Weights of a small GPT-style language model, trained from scratch on English Wikipedia: a variant of SOAP for these matrices.
Each number is 128 + 24 x the weight over its row's rms, rounded and kept within 0 to 255. Layers, rows and columns count from 0. The size above them is the row's rms in percent of the matrix's.

# layer 5 MLP up, 512x128, rms 0.175, rows 109-213, columns 64-127
size [ 97  96 122  91 103 113  89 118  97 106 105 104  83  91  97  82  93 107  97 100 108  97 118  97 110 102 106  87 104  88  88  99 110  79 118 122 111 102 101 117 101 110  82  73 103  78 106  97 114  99 100  98 121 101  97 107 107  96 106  94 102 103  90  89 122 100 108 108 109 100  87 105 104 113  98  96 106  92  82  91  99 110 101  93  98 101 108 103  82 105  87 109  92 102  89 104  98 106  89  85  90 102  93 108 109]
[[121  75 106 103 115 139 108 100 133 122 134 136 110 147 184 124  89 137 171 101 117 132 129 144 110 132  95 139  92 154 108 151 160 149 138 123 135 150  91 111  86 127 108 114 154 172 129 121 128 125 112 177 144 143 158 119 106 145 116 134 122 147 140  91]
 [120 132 140 102  69 135 109 116 165  90 128 127 139 141 126 150 153 107 138 115 113 183 142  85  96 149 138 141 143 127 115 154 133  86 128 155  96 105 119  96 135 129 109 137  68 129 118 159 128 115 123 146 136 145 133 119 103 120 119 135 149 132 123 147]
 [137 114 106 116 103 161 117 126 143 122 164 106  91  99 148 138 155  98 163 136 168 160 128 115 124 111  85 137  73 137 137  92 144 146 106 135 111 123  73 129 157 133 141 139 119 127  62 106 155 134 127 134 165 124 172 105 108 147 139 133 107 117 130  99]
 [107 126 130 124 164 118 121 132 118  99 131  98 146 136 159 126 106  97 121 158  96 120 136  99 142 134 111 122 138 200 130 105 141 136 126 127 106  89 156 106 134 100 124 139 107 141 124 122  59 145 113 116 202  93 118 127 130 110 102  71  95 154 146 110]
 [128 121 143 113 164 131  75 141  87 115  91 189 140 146 148  99 156 132 116 123 113  90 116 111 121 134 113 134 130 131 108 151 135 126 141  82 129 137 155 133 127 129 156 155 121  94 104 135 125 144 101 102 115 137 138 124 108 106  94 134 151 149 104 121]
 [158 128 139 111 127 115 141  95  87 124  79  90 145 144 144 110 152 111 129 150 109 164 129 138 111 190 186 107  99  99 147 106 129 154 137 123 103 128  90 135 147 145 100 151 117 140  83 151 123  81  90 105 114 138 123 148 122 105 157  89 151 134 134 104]
 [125 151 136 145 145 150 160 143 109 127 158 129 166 103 125  97 142 133  86 144 150 149 114  58 154 147 148 149 158 106 120  84  59 129 123 109 138 109  92  97 129  91 138 160 134 150 115 151 143 100 133 111 179 160 165 118 141 129 130 118 141  98 104  98]
 [130 108 111 177 174 128 138 183 112 111 136 149 102 120  98 163 147 144 119  79  83 121 124 144 164 128 122  95 159 128 140  86 111 164 139 107 152 144 148 106 167 118 137 119 110 141 120 138 171 107 124 132 111 122 128  88 121 143 124 121 114 153 124  78]
 [124 154 165 117 196 138 138 158 165 143 127 156 131 102  95 110 135 105 124 141 105 135  84  94 128 180 147 136 108 159 160 143 111 138 133  94 109 125 114 103 129 111 134 134 127 147 158 144 101 100 112 108  85 102 144 129 153 123  99 120 161 164 127 116]
 [121  70 158 155  92 112 167 109 133 148  96  98 122 124 178 170 113 134 108 177 152 105 134  92 133 140 135 115 160 159 139  99 122 170 118 144 115 122 147 120 161 143 123 100 156 138  46 125 134 107 151 137 143  93 151 117 101 134 160  98  99 159 142 131]
 [177 135 134 139 184 145 110  84  99 143 127 135 121 144  89 122  83  86 153 135 133 116 118 120 172 143 143  95 116 149 161 140  82 124 123  89 120 119 126 149 119 148 122 173 149 141 142 146 143 116 130 124 134 178 129 127  55 154  84 138 125 164 113 139]
 [ 90 122  97 116 132 118 114 168 150 124 126 129 115 128 185 132 136  94 108 116 108 133 138 126 113 140 108 162  93 157 183 155 177 118  97 140 132 128 166 159 158 177  77 119 145 121 140 116 135 101 101 156 123 100 183 131 149 162  98 112 147 130 125 131]
 [104 143 143 101 100 126 147 167 124  94 166 104 138 109 117 143 147 141 132 125 120 125 105 124 139 121 124 138 148 116 147 127 109 120 156  99 164 117 117 136 127 167 110 128 131 138 168 130 189 163 104  95  97 104 108 107 127 151 150 181 121 134 144 114]
 [135 124 112 131 138 117 143 144  98 130 151 101  91 117 157 125 134 148 187 163 149 129 173 153 165  82 127 148 151 112 149 156 155 135 110 152 121 147 116 124 139 142 173 117  96 153  83 159  82 116 145  91  98 130 133 110 115 181 122 143  95  87  85 110]
 [147 133 115 129 131 169 106 157  98 170  94 122 136 152 118 143 110 150  82 144 163 158  98 195 167 160 132 174 126 152 160 102  94 146 122 120  98 160 174 110 135 141 109 128 134 114 146 125 122 104 130 105 111 141 114 155  99 145 143 106 164  99 106  79]
 [ 90 162 112 142 119 139 126 119  96 141 140 151 127 115  71  89 113 152 145  96 115 133 105 111 102 136 131 138 113  80 127 150 134 105 106 104  98 116 117 134 127 154 156 158 136 124  95 126 129  86 107 112 100 141 106 113 125  71 125 117 148 121 101 136]
 [ 63 151 141 171 122 152 184 174 120 138  95 134 137 111 136 174 159 175  96 158 178 123 131 153 110 134  93 117 112 139 146 112 127 108 147 120 147 123 121 119  83 140 131 131 146 116 138 122 142 121 107 138 105  85 114  93  97 144 118 149 147 121 104 133]
 [123 130 152 132 165 124 125 125 120 117  98  83 120 164 137 147 159 128  95 136 159 108 152 154 116 143 131 129 102 137 140  96 121  69 111 155 129 137 144 113 104 124 129 124 130  92  70 168 148 136 148 121 115 113 108 147 149 129 121 130 110 111 109 102]
 [139 168 114 165 131 114 108 157 118 118 138 119  93 136 127 156 141 124 152  82 100 119 146  92 101 112 155 128 157 139 118 127  93 107 136  57 108  99 131 126 145 135 108 184 123 123 136 103 102 102 134 161 111 155 134  81 135 133 125 140 101 122 145 138]
 [112 119 141 160 141 112 175 105 133 118 109 159 167 101 109  93 169 130 115 132 158 139 125 155 130 131 156 130 135 175 132 120 149 141 136 111 112 129  90 113 101 130 110 152 123 112 135 139  55  79 156 136 111 119 134 142  97  82  75 112 127 120 156 149]
 [150 123 151 138 159  91 144 106 114 143 146 145  98 141 176  78 137 156 136 104  93 120 151 134  95 141 117  81 109 102 132  58 115 157 148 124 185 150 138 107 123  99 153 161 123 113 134 151  95  88 160 119 105 142 109 141 120 124 140 104 107 158 120 131]
 [129 149 140 126 136 125 132 121 121 147 138 133 152 131 127 112 139 121 147 164 128 156 136  92 109 156 167 132 138 134 117 139  91 144 142  94 133  91 112  94 124 126 106 177 145 116 121 119  75 131 119  80 129 148 129 118  62  95  79 103  87  68 141 131]
 [111 133 129 133 102 164 139 133 117 162 137 114 167 122 164 154 148 153 147 120 184 118 107 130 104 145 110 126  93 112 110 156 144 116 134 125 148  93 159  76 125 101 122  99 135 147 119 121 164 154  99 153 131 107 104 166 100  98 127 106 102 129 133 105]
 [143 130 114 140 135 148 122 123 144 135 107 122 165 146 107 154 137 118 126 142 153 105 144 110 100 106 112 118 121 138 154 149 108 149 140 119 120 131 163 138 111 129 135 108 122 135  72 162 132 102 185 137  87 106 132 121 124  93 104 126 135 112 126 108]
 [132 130 140 111 107 120 161 135 104 111 137 148 150 120 131 130 102 121 139  77 119 140 143 103 136 143 137 111 108 158  93 144 134 162 126 121  99 169 165 121 119 124 156 169 140 119 112 139 175 170  84 126 151 148  94 120 123 147 119 105 104 151 155 139]
 [111 156 101 145 212 132 134 124 104 126 138  96 173 132 104 101 137 101 125 127  93 132 125 135  95 151 132 133 120  75 133 176 112 120 154 106 139 141 117 119 117 135 154  70 143 105 135 133 135 116 118 155 149 145 105 137  78 107  79 141 110 158  93 111]
 [120 154 125 146 101 166 110 132 132 145 184 104 104 165 153 139 110 118  86 143 143 149 123 109 143 154 141 142 153 176 121 148 129  95 112 107 118  91 159 120 123 125 138 113 122 138 110  94  64  83 147 132 151 106 132 125 111 103 107 168 146 124 130 112]
 [111 129 129 140  97 111 127  84 119 155 113 109 125 130 120 159 109 104 122  98 104 163 181 122 129 166 140 110 112 131 166 124 134 115 152 140 119  86 100 159  92 118 143 159 117 129 142  95 130 115  61 152  96 121 127 156 109 152 111 120 127 159 145 166]
 [140 175 148 148 146 127 124 114 159 153 129 112  85  92 108 160 196  96 141 134 151 143 106 173 130 122 108 131 137 125  98 132 133 123 132 114 121 119 143 101 168 104 162 148 146 117 141  98 147 115 135 117 129 116  73 131  78 172 146 133 158 154  83 105]
 [157 140 140  98 130 147 116 173 145 139 145 142  86 107 144 137 115 141 108 112 143 144 180 124 151 143 148 141 120  96 120 100 151 122 153 143 135 152 115 137 124 137  90 112  83 135 131 148 108  95  83 144 122 117 104 136  99 128 143 111 149 138  89 116]
 [127 152 161 132 140 104 143 132 104  96 135 120 105 156  77 102  99 117 131 125 160 162  98 164 139 110  56 135 107 145 106  99 117 144 111 130 108 116 116  96 117 112 117  88 128 127 128 120 166  84 159 152 142 132 118 119 101 113 106 131 129 131 149 126]
 [142 137 112 150 152  97 130 134  86 145 148 115 161 146  90  98  94 122 146 133 167 111 148 161 121 112 118 146 117  93 101 138 164 156 128 142 146  99 152 100 151 114 107 139 133 164 127  80 126 131 142 165 119 135  96 127 162 129 144 166 136 172  96 127]
 [160 158  98 131 105 125  88 123 133 109 127 135 125 108 103 142 161 111 176 100  69 127 125 158 145 101 155 100  99 202 118 148 119 177  89 120 104 128 151  88 150 131 156 116 111 135 106 115 147 138 144 106 162 162 163 138  98 121  98 156  99  93 164 132]
 [132 144 126  72  96 126 122 101 195 127 133 160 109  88 138 180 133 114 136 158 151 135 130  99 139 136 130 144 155 117  76 162 144  98 138 139 155  89 123 118 185 153 139  99 110 123 134 144 118  91 119 144 117 150  93 146 104 110 141 142 146 103  77 141]
 [ 94 126 170 136 138  96 142 160 144 110 142 150 153 140 118 131 118 157 113 128 108 125 131 110 117 121 154 100 140  74 139 136 196 143 107 131 183  70 124 145 138 156 150 116  90 123 126 133 116  98 129 134 123 105 129 126 136 137 105 119 149 136 129 139]
 [124 118  99 110 162 105 100 126 107 119 101 124 170 142 156 103 123 119  60 132 157 119 147 140 157 122 109 142 109 156 104 134 121 146 123  99 153 127 105 102  63 146 123 149 146 101 142 124  99 100 139 153 162 123 108 114 113 148 127 186 119  98 155 130]
 [ 91  83 108 143  74 103  89 114 124 128 125 128 155 175 148  96 121 147 125 132  71 113 163 132  90 120 116 105 114 122 129 139 141 103 141 120 110 120  73 122  95 145 133  86 105 130 115 147 125  90  95 137 113 146 103 136 167 126  99 104 179 136 123  78]
 [130 158  70 160 133 161 139  89 126 100 137 115 127 116  98  96 122 144  96 138 148 151 119 157 176 122  92  86 131 104  98 140 108 102 138 144 115 157 142 103 119 140 146 121 119 156  85 135  69 136 183  79 171 165 123 146 123 147 150 118 130 174 127 118]
 [ 85 153 127 123 119 130 150  94 146 114 119 102 140 106 136 146  88 146 102 125  51 108 137 155 120 128 155 105 143 101 144  97 134 122 135 178 158 151 121  87 148 117 170 145 156 143 115  84 140 126 141 122 169 136 127 121 104 114 107 150 155 161 126 178]
 [ 88 125 174 121 128 166 111 120 153  96  92 141 123 131 121 105 107 145 163 120  78 129 128 118  95 118 133 134 139 111 107  85 127 174 125 110 112 155 112 120 126  91  78 176 155  95 125 114 122 123 158 119 122 115  98 168 134 131 133 127 115 151 118 118]
 [107 129 129 147 134  99  91 123 145 138 118 124 158 139 102 120 117 154 141 149 117 116 133  90 119 126 120 134 128  93 187 158 173 133 127 121 158 148 141 117 161 129 100 136  82 141 171 116 118 105 115 167 135  65 110 131 148 109 137  99 100  68 145  93]
 [ 72 144 152 128 156 110 136 107 130 103 151  95 155 135 136 138 105 121 121 104 156 147 117 108 113  84 102  75 104 120 145 146 128 123 128  83  99 143 158 138 115  97  90 143  93 102 157 121 138 102  64 115 133 145  92 168 125 133 151 101 122 185 134  98]
 [130  63 143 146  82 151 142 127 113 116 124 125 143 157  91 120 138 140 139 184 168 144 106 109 146 125 124 129 142 120 125 139 114 145 102  84 160  78 130 121 168 124  99 131 154 147 102 125 142 124 112 107 132  90 149 115 120 132 108 117  85 111 148 103]
 [173  93 161 147 109 145 134  99 137 153 161 105  93  91 146 133 170 123  91 119 131  83 138 140 131 150 122  99 131 109 129 154  85 140 132 112 161 113 128 116 115 141 125 133 120 122 112 111  73 153 123 149 175  96 111 137 127  86 166 117 112 176 174 119]
 [111 130 121 140 170  86 145 152  67 121 175 129 116  79 148 127 134 130  87 126 145 127 116  98 133 124 127 141 158 140  80 141 121 184 135 100  97 108 163 132 154 138 120 117  83  96 146  85 132 115 155 144 180 159 112 129  89 102  99 113 131 177 135 162]
 [141 104  95 115 129 142 115 157 179 112 156 161 157 146 135 126 172  98 161 106  79 104 145 124 138 192 112 101 183 110 122 143 145 102 127 157 149 102 146 109 124 110 137  94  73 130 100 141 171 111 148 137 125 119 134 152 179 144 158 111 165 111 138 116]
 [161 133 125 163 110 154 137 103 168 126 127  98 114 131 132 140  98 130 155 158 120 182 116 114 179 130 134 102 130 124 159 109 140 139 164 146 107 111  77  87 118 132 110 151 122 111 133 124 138 110 148 127 137 106 174 138 132 172 149  83 127 137 104 120]
 [142 149 141 100 120 103 176 153 173  49 123 128  97 137 150 182 128 138 170 120 141 115 114 110 178 100 140 129 127 134 140 151 157 122  98 124 163 153 132 103 136 100 121 166 141 162 122 138 128 126 151 119 158 119 142 123 114 107 143 130 128 165  94 140]
 [128  99 132 127 125 100 127 166 102 115 136 141 111 136 111 117 161 125 124 102 157 163 116 110 114 116 129 128 107 147 183 121 141 143 118 168 113 102 111 103 148 105 159  89 134 149 119 148 129 170 129  94 142 115 148 145 106  67 119 117 115 120 140  93]
 [145 129 135 118 116  98 138 148 128 109  95 140 127 134 139 114 160 146 104 103  90 148 141 136 113 137 126 101 109 160 100 108 131 105 153 159 129 147 121  82 118 146 130 137 149 138 132 168  90 134 149 121 107 140 121 156 103 134 104 124 153 140 128 161]
 [ 83 131 120 137  53 169 129 116 122 120 130  92 132 134 136  89 148 126 174 122 148 122 151 127 143 121 125 125 160 124 144 103 115 130 138 167 140 159 110 133 138 156  98 102 147 147  88 152 117 170 108 104 127 117 118 118  80 124 121  91 127 118 141 115]
 [127 124 124 148 116 102 121 152  78 125  94 153 103 114 183 117 112 137 145 123 143 167  92 145 172 127 123 142 134 145 142 135 134 122 140  96 114 174  92 113  98 125 173 152 150 153 132 179 132 133 124 181 122 155 129 123 114 147 141 124  94 119 105 121]
 [131 135 104 146 148  89 120 155 129  98 127 134 126 141 107 132 142 100 111 134  93 142 133 102 124 122 164  92 131 143 122 159 113 109 130 139 109  80 143 129 125 161 127 164 153  97 116  94 184 118 144 100 148 159 143 138  54  98 138 149 110 157 142 138]
 [158 110 147  83 166 125 147 115 153 161 103 136 126 156 140 117 119 143 104 166  84 116 124 105 146 132 114 148 155 159 128 143 105 174 159 117 153 153 141 100  94 110 125 133 135  96 151 162 118 111 177 126 121 135 143 126 165 126 135 145 106 165 104 113]
 [ 85  67 104 130 133 102 110 149 156  88  71 164 154 149 118 139 148 107  99 114 126 137 124 109 137 121 127 121 109 125 120 142 103 170 147 112 160 125 136 119 118 164 117 119 131 126 133 156 131 139  89  91 131 114 130 101  91 107  95 113 109  87 146 119]
 [193 163 161 129 133 136 163 165 138 128  83 173 153 118 155 121  64 138 114 136 144 145 103 154 151 136  99 116 114 125 135 154  95 135 130 116 116 131 141 115  81 111 127 111 134 118 106 123 131 175 130 165 155 115 139 113  65 148 129 109 115 145  87 111]
 [100 142 111 152 135 126 124  75 125 105 137 124 165 118 141  94 105 114 140 142 116 100 122 125 148 131 134 159 108 129 136  69 124 147 111 135 112 122 144 128 109 103 127 165 109 144 114 104 103  61  97 108 158  82  72 123 111  80 143 177  71 122 134 122]
 [138  98 110 148 126 114 127 165 160 138 140 112 148 156  95 113 165 155  95 156 151 142 124 120 134 133 105 126  98 123 109 154 171  88 119 139 153  95 158  83 130 107 119 157 160 174 132  79 123 148 129 138 166 120 128 144 104 126 134 127 110  97 110 122]
 [120  86 125 107 140 200 150 115 117 103 129 140 127 146 155 106 139 152 137 108  97 159 143 121 121 149 164 134 185 135  79 100 131 146 125 182 134 135 117 120 168 139 118 130 131 123 141 140 128 108 142 115  95 168 108 139 127 114 135 139 101 129 102 109]
 [159 119 142 120 132 148 118 114 148 114 176 129 166 153 158 169 147 139 104 134 117 132 118 125  87 136 130 161 133 132  90 141 113 151 117 112 177 138 115 151 177 103 128 151 161 113 131 119  98 105 183 168 153 127 129  95 150 121 112 172 145 134 114  91]
 [127  79 134 166  98 136 174 144 127 100 144 113  86 151  98 156 108 153 161 133 152 104 130 110 156 113 107 135 113 140  84 134 171 155 131 166  97 145 125 132  83 117 134 139 110 104 150 125 183  94 117 147 151 129  96 139 141 116 156 125 120 144 127 110]
 [143 102 126  97 145 123 130 158  92 107 141 144 156 125  99 163 145 119 131 121 106  87 120 136 123 111 151 169 141 114 111 149 112  89 140  76 115 159 158 106 159 150 112 111  96 169 112 129 173 122 123 132 144  71 126 131  96 121  85 161 192 138 141 118]
 [109 103 161 183 114 149 137 172 154 141 113 149 119 126 155 102 137 122 166 113  93 158 104 140 134 129 117 131 157 132  89 123 111 105 124 134 108 120 101 158 101 134 105 163 137 155 123  86 130 142 161 172 143 133 154 112 111  98 106 167  91 138 140 113]
 [180 194 106 157 105 111 149 124 130 139 169 110 122 122  96 173 124 110 156 122 166 145 137 146 110 153 112 132 111 166 106 127 155 153 110 128 124 146 126 110 120 108 114 109 145 138 108  96 125  84 150 164 137 121 101 150 128 131 112 122 117 109 108 177]
 [101 112  81 159  82 159 100 132 117 153 147 158 104 139 127 153 138 136 115 161 130 174  93 134  87 128 154 169 153 154 178 106 131 158 135 114 120 150 123 132 140 155 116 117 167 145 127 134 117 136  98 142 128 118 105 175 122 130 142  94 136 106 164  96]
 [148 121 143 106 119 154  96  99 127 119 170 145  87 167 153 110 127 124  68 143 135 130 130 114 147 123 129  90 140 188 142  89 121 142  91 136 156 106 111 132 101 122 126 137 116  96 153 128 120 132 115 118 158 167 127 186 145 142 131 120 128 169  66 160]
 [149 145 153 149 179 126 128 155 137 105 130 105 121 132 146 156  86 185 121 148 118 147 141 184 132 129 117 153 144 156 161  80 134 141 128  96 154 162 151 130 135 118 127 100 104 120 107 118 141  74  93  99 203 114 114 171 146 125  89 159  88 112 139 137]
 [120 103 162 103 106 123 138  80 126 128 123 150 167 180 106 111 133  96 104  98 144 128 144 100  89 125 101 131  52 158  81 101 172 121 159 111 141 131 115 133 127 116  90 132 111 165 122 114  99 108 110 143 124 133 150 159 152 147  88 119  93 114 162 158]
 [148 147 127 116 141 133 133 139 173 160 140 157  89 148 145 137 107 134  99 111 133 179 104  98 178 123 117 112 125 112 134 120 146 164 110 151 108 180 132  90 165 102 139 142 135 134 176 144 164 107 134 148 119 111 162 124 119 111 121 106 112 145  85 127]
 [ 87 158 150 104 177 142 104 111 134 122  93 154 131 117  60 140 118 125 144 110 173 170 140 125 119 119  66  90 122 120 128 109 150 145 128 100 102 103 174 125 123 149 124  95 101 125 128 102 128 108  92 103 167 128 120  84  96 103 143 131 137 168 161 132]
 [126 179  98  76 112 130 106 112 162 143 128 117 151 125 123 156 117 120 224 129  79 135 110 131  74 104 128  90 137 135 115 163 127 119 111 133 121 101 109 116 125 192 123 137  87 112 109 157 156 113 121 114 162 116 110 157 131 111 108 105 167 140 137 138]
 [152 140 201 191 149  94 143 145 109 148 161 115 128 136 133 135 130 110 133  93 108 146 147 132 124  97 143 129 117  88 125 142 135 128 171 102 144 114 101  69 151  81 147 138 147 155 125  81  95 124  97 131 112 116 108 113 130 117 119 171 131 156 146 117]
 [169  96 127 170 154 136 126 127 162 139 122 127 136 117 108 160  76  95 165 104 133 156  92 147 120 122 131 155 115  96 133 137 129 169  59 118 118 130 107 133 107 118 143 135 123 122 124 124 143 121 168 135 152 164 128 149 139 129  90 120 103 115  88 122]
 [124 134 112 167 162  71 144  97 134 137 139 110 127 129 125 128 195 104 120 148 137 146  90 142 113 113 112  99 127 112 155 105 128 167 108 116 131 136 147 110 161 135 141 126 173 126 117 149 153  81 144  90 147 120 127 158 125 102 135 128  81 132 100 121]
 [106 157 143 131 142 119 105 119 152 142 124 130 137 142 136 145 157 118 147 117 139 146 144 162 128 117  95 147 149 146 163 133  94 113 156 113  79 130 132  76  95 116 172 150 105 101 101 136 107  92 101 135 136 116 115 165 119 116 120  87 145 125 144 105]
 [128 112 157 107 124 129 125 132 160 132 113 143 164 130 113 153  97 162 124  96 146 109 133 126 101 151 140 139 121 116 118 121 124 131 163 119  98 143 124 133 129 122 115 132  86 108 113  92  91 132 115 124 134 133  98 140 111 150 164  94  96 132 142 112]
 [146 168 145 135 129 117 136 129 174 109 109 147 127 135 132 106 112  81 129 110 129 151 107 130 133 102  88 119 127 156 116 134 130 132  70  92 127 115 121 147 103  93 172  75 132 103 149 120 158 103 118 148 151 119  94 174 119 134 130 147  95 112 124  95]
 [109 144 114 106 106 113  83  96 114  88 116 158 150 150 139  70 156 117 208 117 104 129 149 125 144 162 138 102  71 135 169 154 129 110 141 123 138 128 102 115 119 153 133 133 119  83 149 160 101 123  73 114 148 108 128 163 143 136 148 112 111 147 148 126]
 [ 81 140 154 139 127 121 155 111 118 126 137 137 158 122 188 130 130 142 152 119 102 126 147 116 118 135  81  92 150 118 152 167 104 153 104  99 127 117 107 119  85 130  78 177 102 144  88 132 145 141  93 133 147 152 103 154 179 147 149  74 102 133 173 110]
 [129 117 129 132 139 114 200  71 141 126 139 151 133 101  96 129 132 104 168 209 136 136 115 109 117 117  91 113 106  76 149 112 113 132 104 129 139  95 191 111 121 122 143 132 119  91 154 120 122 133 127 135 103 112  71 134 149 112 144 173 113 117 146 129]
 [116 137 108 115 192 100 104 135 132 124 151 126 106 128 100 117 133  72 143 100 117 144 131 114 110 123 125 150 119  85 152  89 165 131 147 132 129 122 130 142 119 170 143 107 110 111 100  76 118 131 118 115 148 125 173 139 127 138 129 149 120 148  69 137]
 [ 93 150 154 136 118 124 109 117 112 156 101 112 115 122 102 156 132 126 151 138 135 141 137 118 134  97 109 124 114 144 154 156  83 128 119  86 124 163 158 108 109 152 173 146 132 128 126 106 116 103 115 124 162 126  94 150 107 111 128  87 173 138 109  78]
 [143 148 142 117 134 102 146  94 159 159 176 132 129 128 140 170 137 124 138 148 163 188 123 170  87 130  70 134 117 109  99 114  90 125 127 107  97 115 125 105 131 109 148  63 133 119 128 146 152  65 142 124 136 127 148 168 135 109 172 167 114 148 123 147]
 [151 138 173 133 127 119 132 133 130 114 164 156 132 117 127 170 126 153  74 136 172 127 115 141 150 168 114 139  90  98 113 136 105 127 170 133 142 110 146 100 114 126 109 129 140 149  98 112 111 134 136 130 112 124  93 111  91  99 130  78 128 157 151 121]
 [121 135 108 129 101 131 123 131 102 157 153 117 108 137 127 138 127  76 138  98 128 112 153 105 111 144 100 158 128 123 176 112 136 109 160 142 119 124 125 130 155 117 118 143 148  96 144 140 135 137  40 106 133 168 143 134  98 111 119  99 100 118 158  64]
 [156 140 100 141 117 140 102 119 149  98 114 114 170 139 128  89 134  96 130 119  88 148 139 108 126 164 109 147 137 135 190 135 113 144 147 105 163 150 110 116 119 130 111 157  75 123 123 153 150 167 161 138 121 128 105 110 101 101 113 124 195 161 132 127]
 [131 148 128 133 132 143 135 130 142 114 133 102 100 114 142 139 123  77 105 135 116 110 124 143 147 113 131 101 102 160 134 127 102 141 149 106 124 154 136 122 167 159 142 154  83 126 119 194 116 118 131 143 134 134 143 170 166 154 155  90 115 165 134 136]
 [168 110 170 151 126 114 135 148 145 117  94 101  98 105 121 126 160  91 121  74  97  95  85 146 104 111 125 140 121  68 148 125 107 116 143 139 162  99 128 128 138 101  85 100 144 127 136 146 147 111 128 101 176 127 131  88 157 159 133 159  84 138 141 138]
 [125 157 122 118  99  74 115 135  91 119 110 147 138 135 155 109 125 130 125 145 145 138 147 158 160 100 117 119 133 148 112  72 127 116 134 106  93 101 189 154 145 106 133  96 174 111 122 136 146 154 108 173 114 140 131 112 140 134 129 142 132 136 122  76]
 [183 148 143 105  94 120 145 154  91 111 145 147 127 109 131 145 149 129 133 175 166 147 146 135 111 166  91 124 152 119 143  43  97 105 114  78  97  79 156 139 124  90 136  47 134 115 128 131 155 129 156 120 111  87  95 124 117 123 149 104  78 133 150  87]
 [123 161 140 127 134 126 154 110 159 132 141 180 121 153 139 109 145 102 107 160 152 155  92 140 104 105  96 106 139 146 100 106 133 102 103 120 139  98 156 138 156 132 146  86 118  77  72 137 134 156 150 122 122 126 132 149 121  95 125 174 149 117 138 158]
 [146 179 137 135 188 157 152 146 132 153 157 126  95 126 102 171 154 141  99 145 132 108 151 129 138 150 172  93 144 130  98 155 111 119 146 129 173 143 120 129 129 131 129 114 141 112 113 168 132 123 109 135 113 134  67 123 112 130 110 118 119 144  79 130]
 [135 133  60 123 103 133 177 136 111  85 109 160 111 161 116 115 136 106 142  97 126 149 140 114 126 137 131 146 102 135 125 102 162 139 179  96 143 151 105 156 125 128 129 148 106 181 125 143 134  97 161 124 143 169 137 126  95 125 111  98 127 155 132 121]
 [110 100 142 128 151 107  92 112 171 173  93 148 154 156 133 136 116 118 149 120  93 125  72 122  98 136 127 113  94 138 113 145 136 102 129 139 144 100  79 156 117 128 190 113 151 128 125 130 139  90 147  99 119 136 108 148 126 123 163  96 120 120  92 105]
 [153 148 122 103  99 149 144 166 103 127 121 142 134 155 139 129 128 132 127 117 129 133  99 113 147 155 119  81 128  88 114 139 113 126 156 123  88 113 147  97 136 126 134 111 158 130 157 109 120 156 135 165 152 134 142 104 154 119 162 129 179 137  84 126]
 [129 133  49 165 101 138 134 147  75 136  89 137 134 142 113  85 154 113 149 157 119 118 150 141 182 129 104 142 123 123 154 129 115 132  83 124 136 140 110 139 125 155 129 100  87  99 111 182 133 108 109 127 133 127 136 147 122 168 127 164 143 103 157  81]
 [136  98 134 159 107  93 172 158 112  99 122 118 116 146 131 155 140 153 138 121 147 107 104 163 137 187 141 129 165 124 139 144 131 117 151 130 130 115 153 173 116 131 140 135 109 129 124 136 157  99 130 117 148 137 134 144 149 124 134  93  97 143 102  96]
 [141 141 139 146 151 104 169 150 146 125 110 135 122 133 114 137 104 131 102 116 180 161 145 146 129 128 162 131  97 108 168 167 110 143 160 153  95 112  95 123 102 199 105 140 117 122 126 130 132 113 138 143 122  99 156 121  94 140 119 121 114 158 127  85]
 [114  91 117 116  89 111  98 117 121 128  58 114  64 144 133  88 152 159 116 129 158 147 150 166 100  96 156 121 107 159 114 128 136 113 120 134 103 123 133 147 130 143 123 110 119 137  98 119 121 118 164 138 146 143 121 128 181 136  94 140 122 121  87 122]
 [ 89 161 159 113 117 110 121 103  92 143 139 109 181 108 135 130 160 121 146 145 106 108 106 117 140 150 142 148 181 150 107  81 134 165 133 109 121 118 144 118 137 124 119 120 152  90 129 175  96 114 134 129 148 121 122 122 119 125 151 178 105 134 125 134]
 [ 86 139 129 184  91 151 121 131 181 122 100 148 113 109 146 115 190 110 123 131  82 147 163 129 170  49 156 119 126  81 139 145 129 130 124  61 120 151 126 146 127 137 152 147 128 105 136 110 146 123 154 141 115 171 125  94 133 157 126 119 133 156 125 115]
 [127 100 174  96  88 124 119 155 148 109 104 113 154 144  97 155 127 176 146 121 120 134 148 124 150 132 139 139 101 153 129 199 152 140 118 141  72 139 106 130  97 142 138 103 107 153 148 136 105 141 108 133 110 158  85  84 106 125  90  94 107 132 134 134]
 [123 155 114 157 105 134 126 144 132 151 132 165 174 105 119 103 102  94 136 105  93 132 134 109 143 153 129 166 111 153  56 121 134 151 165 111 121 141 133 118 109 161  97  88 127 102 146 159 109  96 107 150 144 154 108 116 146 157 117 125 139 138  82 146]
 [137 154 173 158 126 116 119 144 131 115 127 115 137 110 101 143 136 110 161 133 130 121 115 112 135 125 147 135 133 147 164 110 113 142  98 141 153 166 146 121 129 118  85 159 120 121 127 139 121 158 158 115 143  47  79 158  86  99 126 110 113 155 137 146]
 [122 138 141 119 162 107 109 125  81 157 124 105  83 139 117 182 168 138  67 169 140 153 137 126 156 117 122 132 117 142 145 105 149 197 116 114 118 110 140  87 118 142 120 127 159 138 154 103 107 118 110  99 127 139 144 152 151 136 101 156  75 133  95 101]]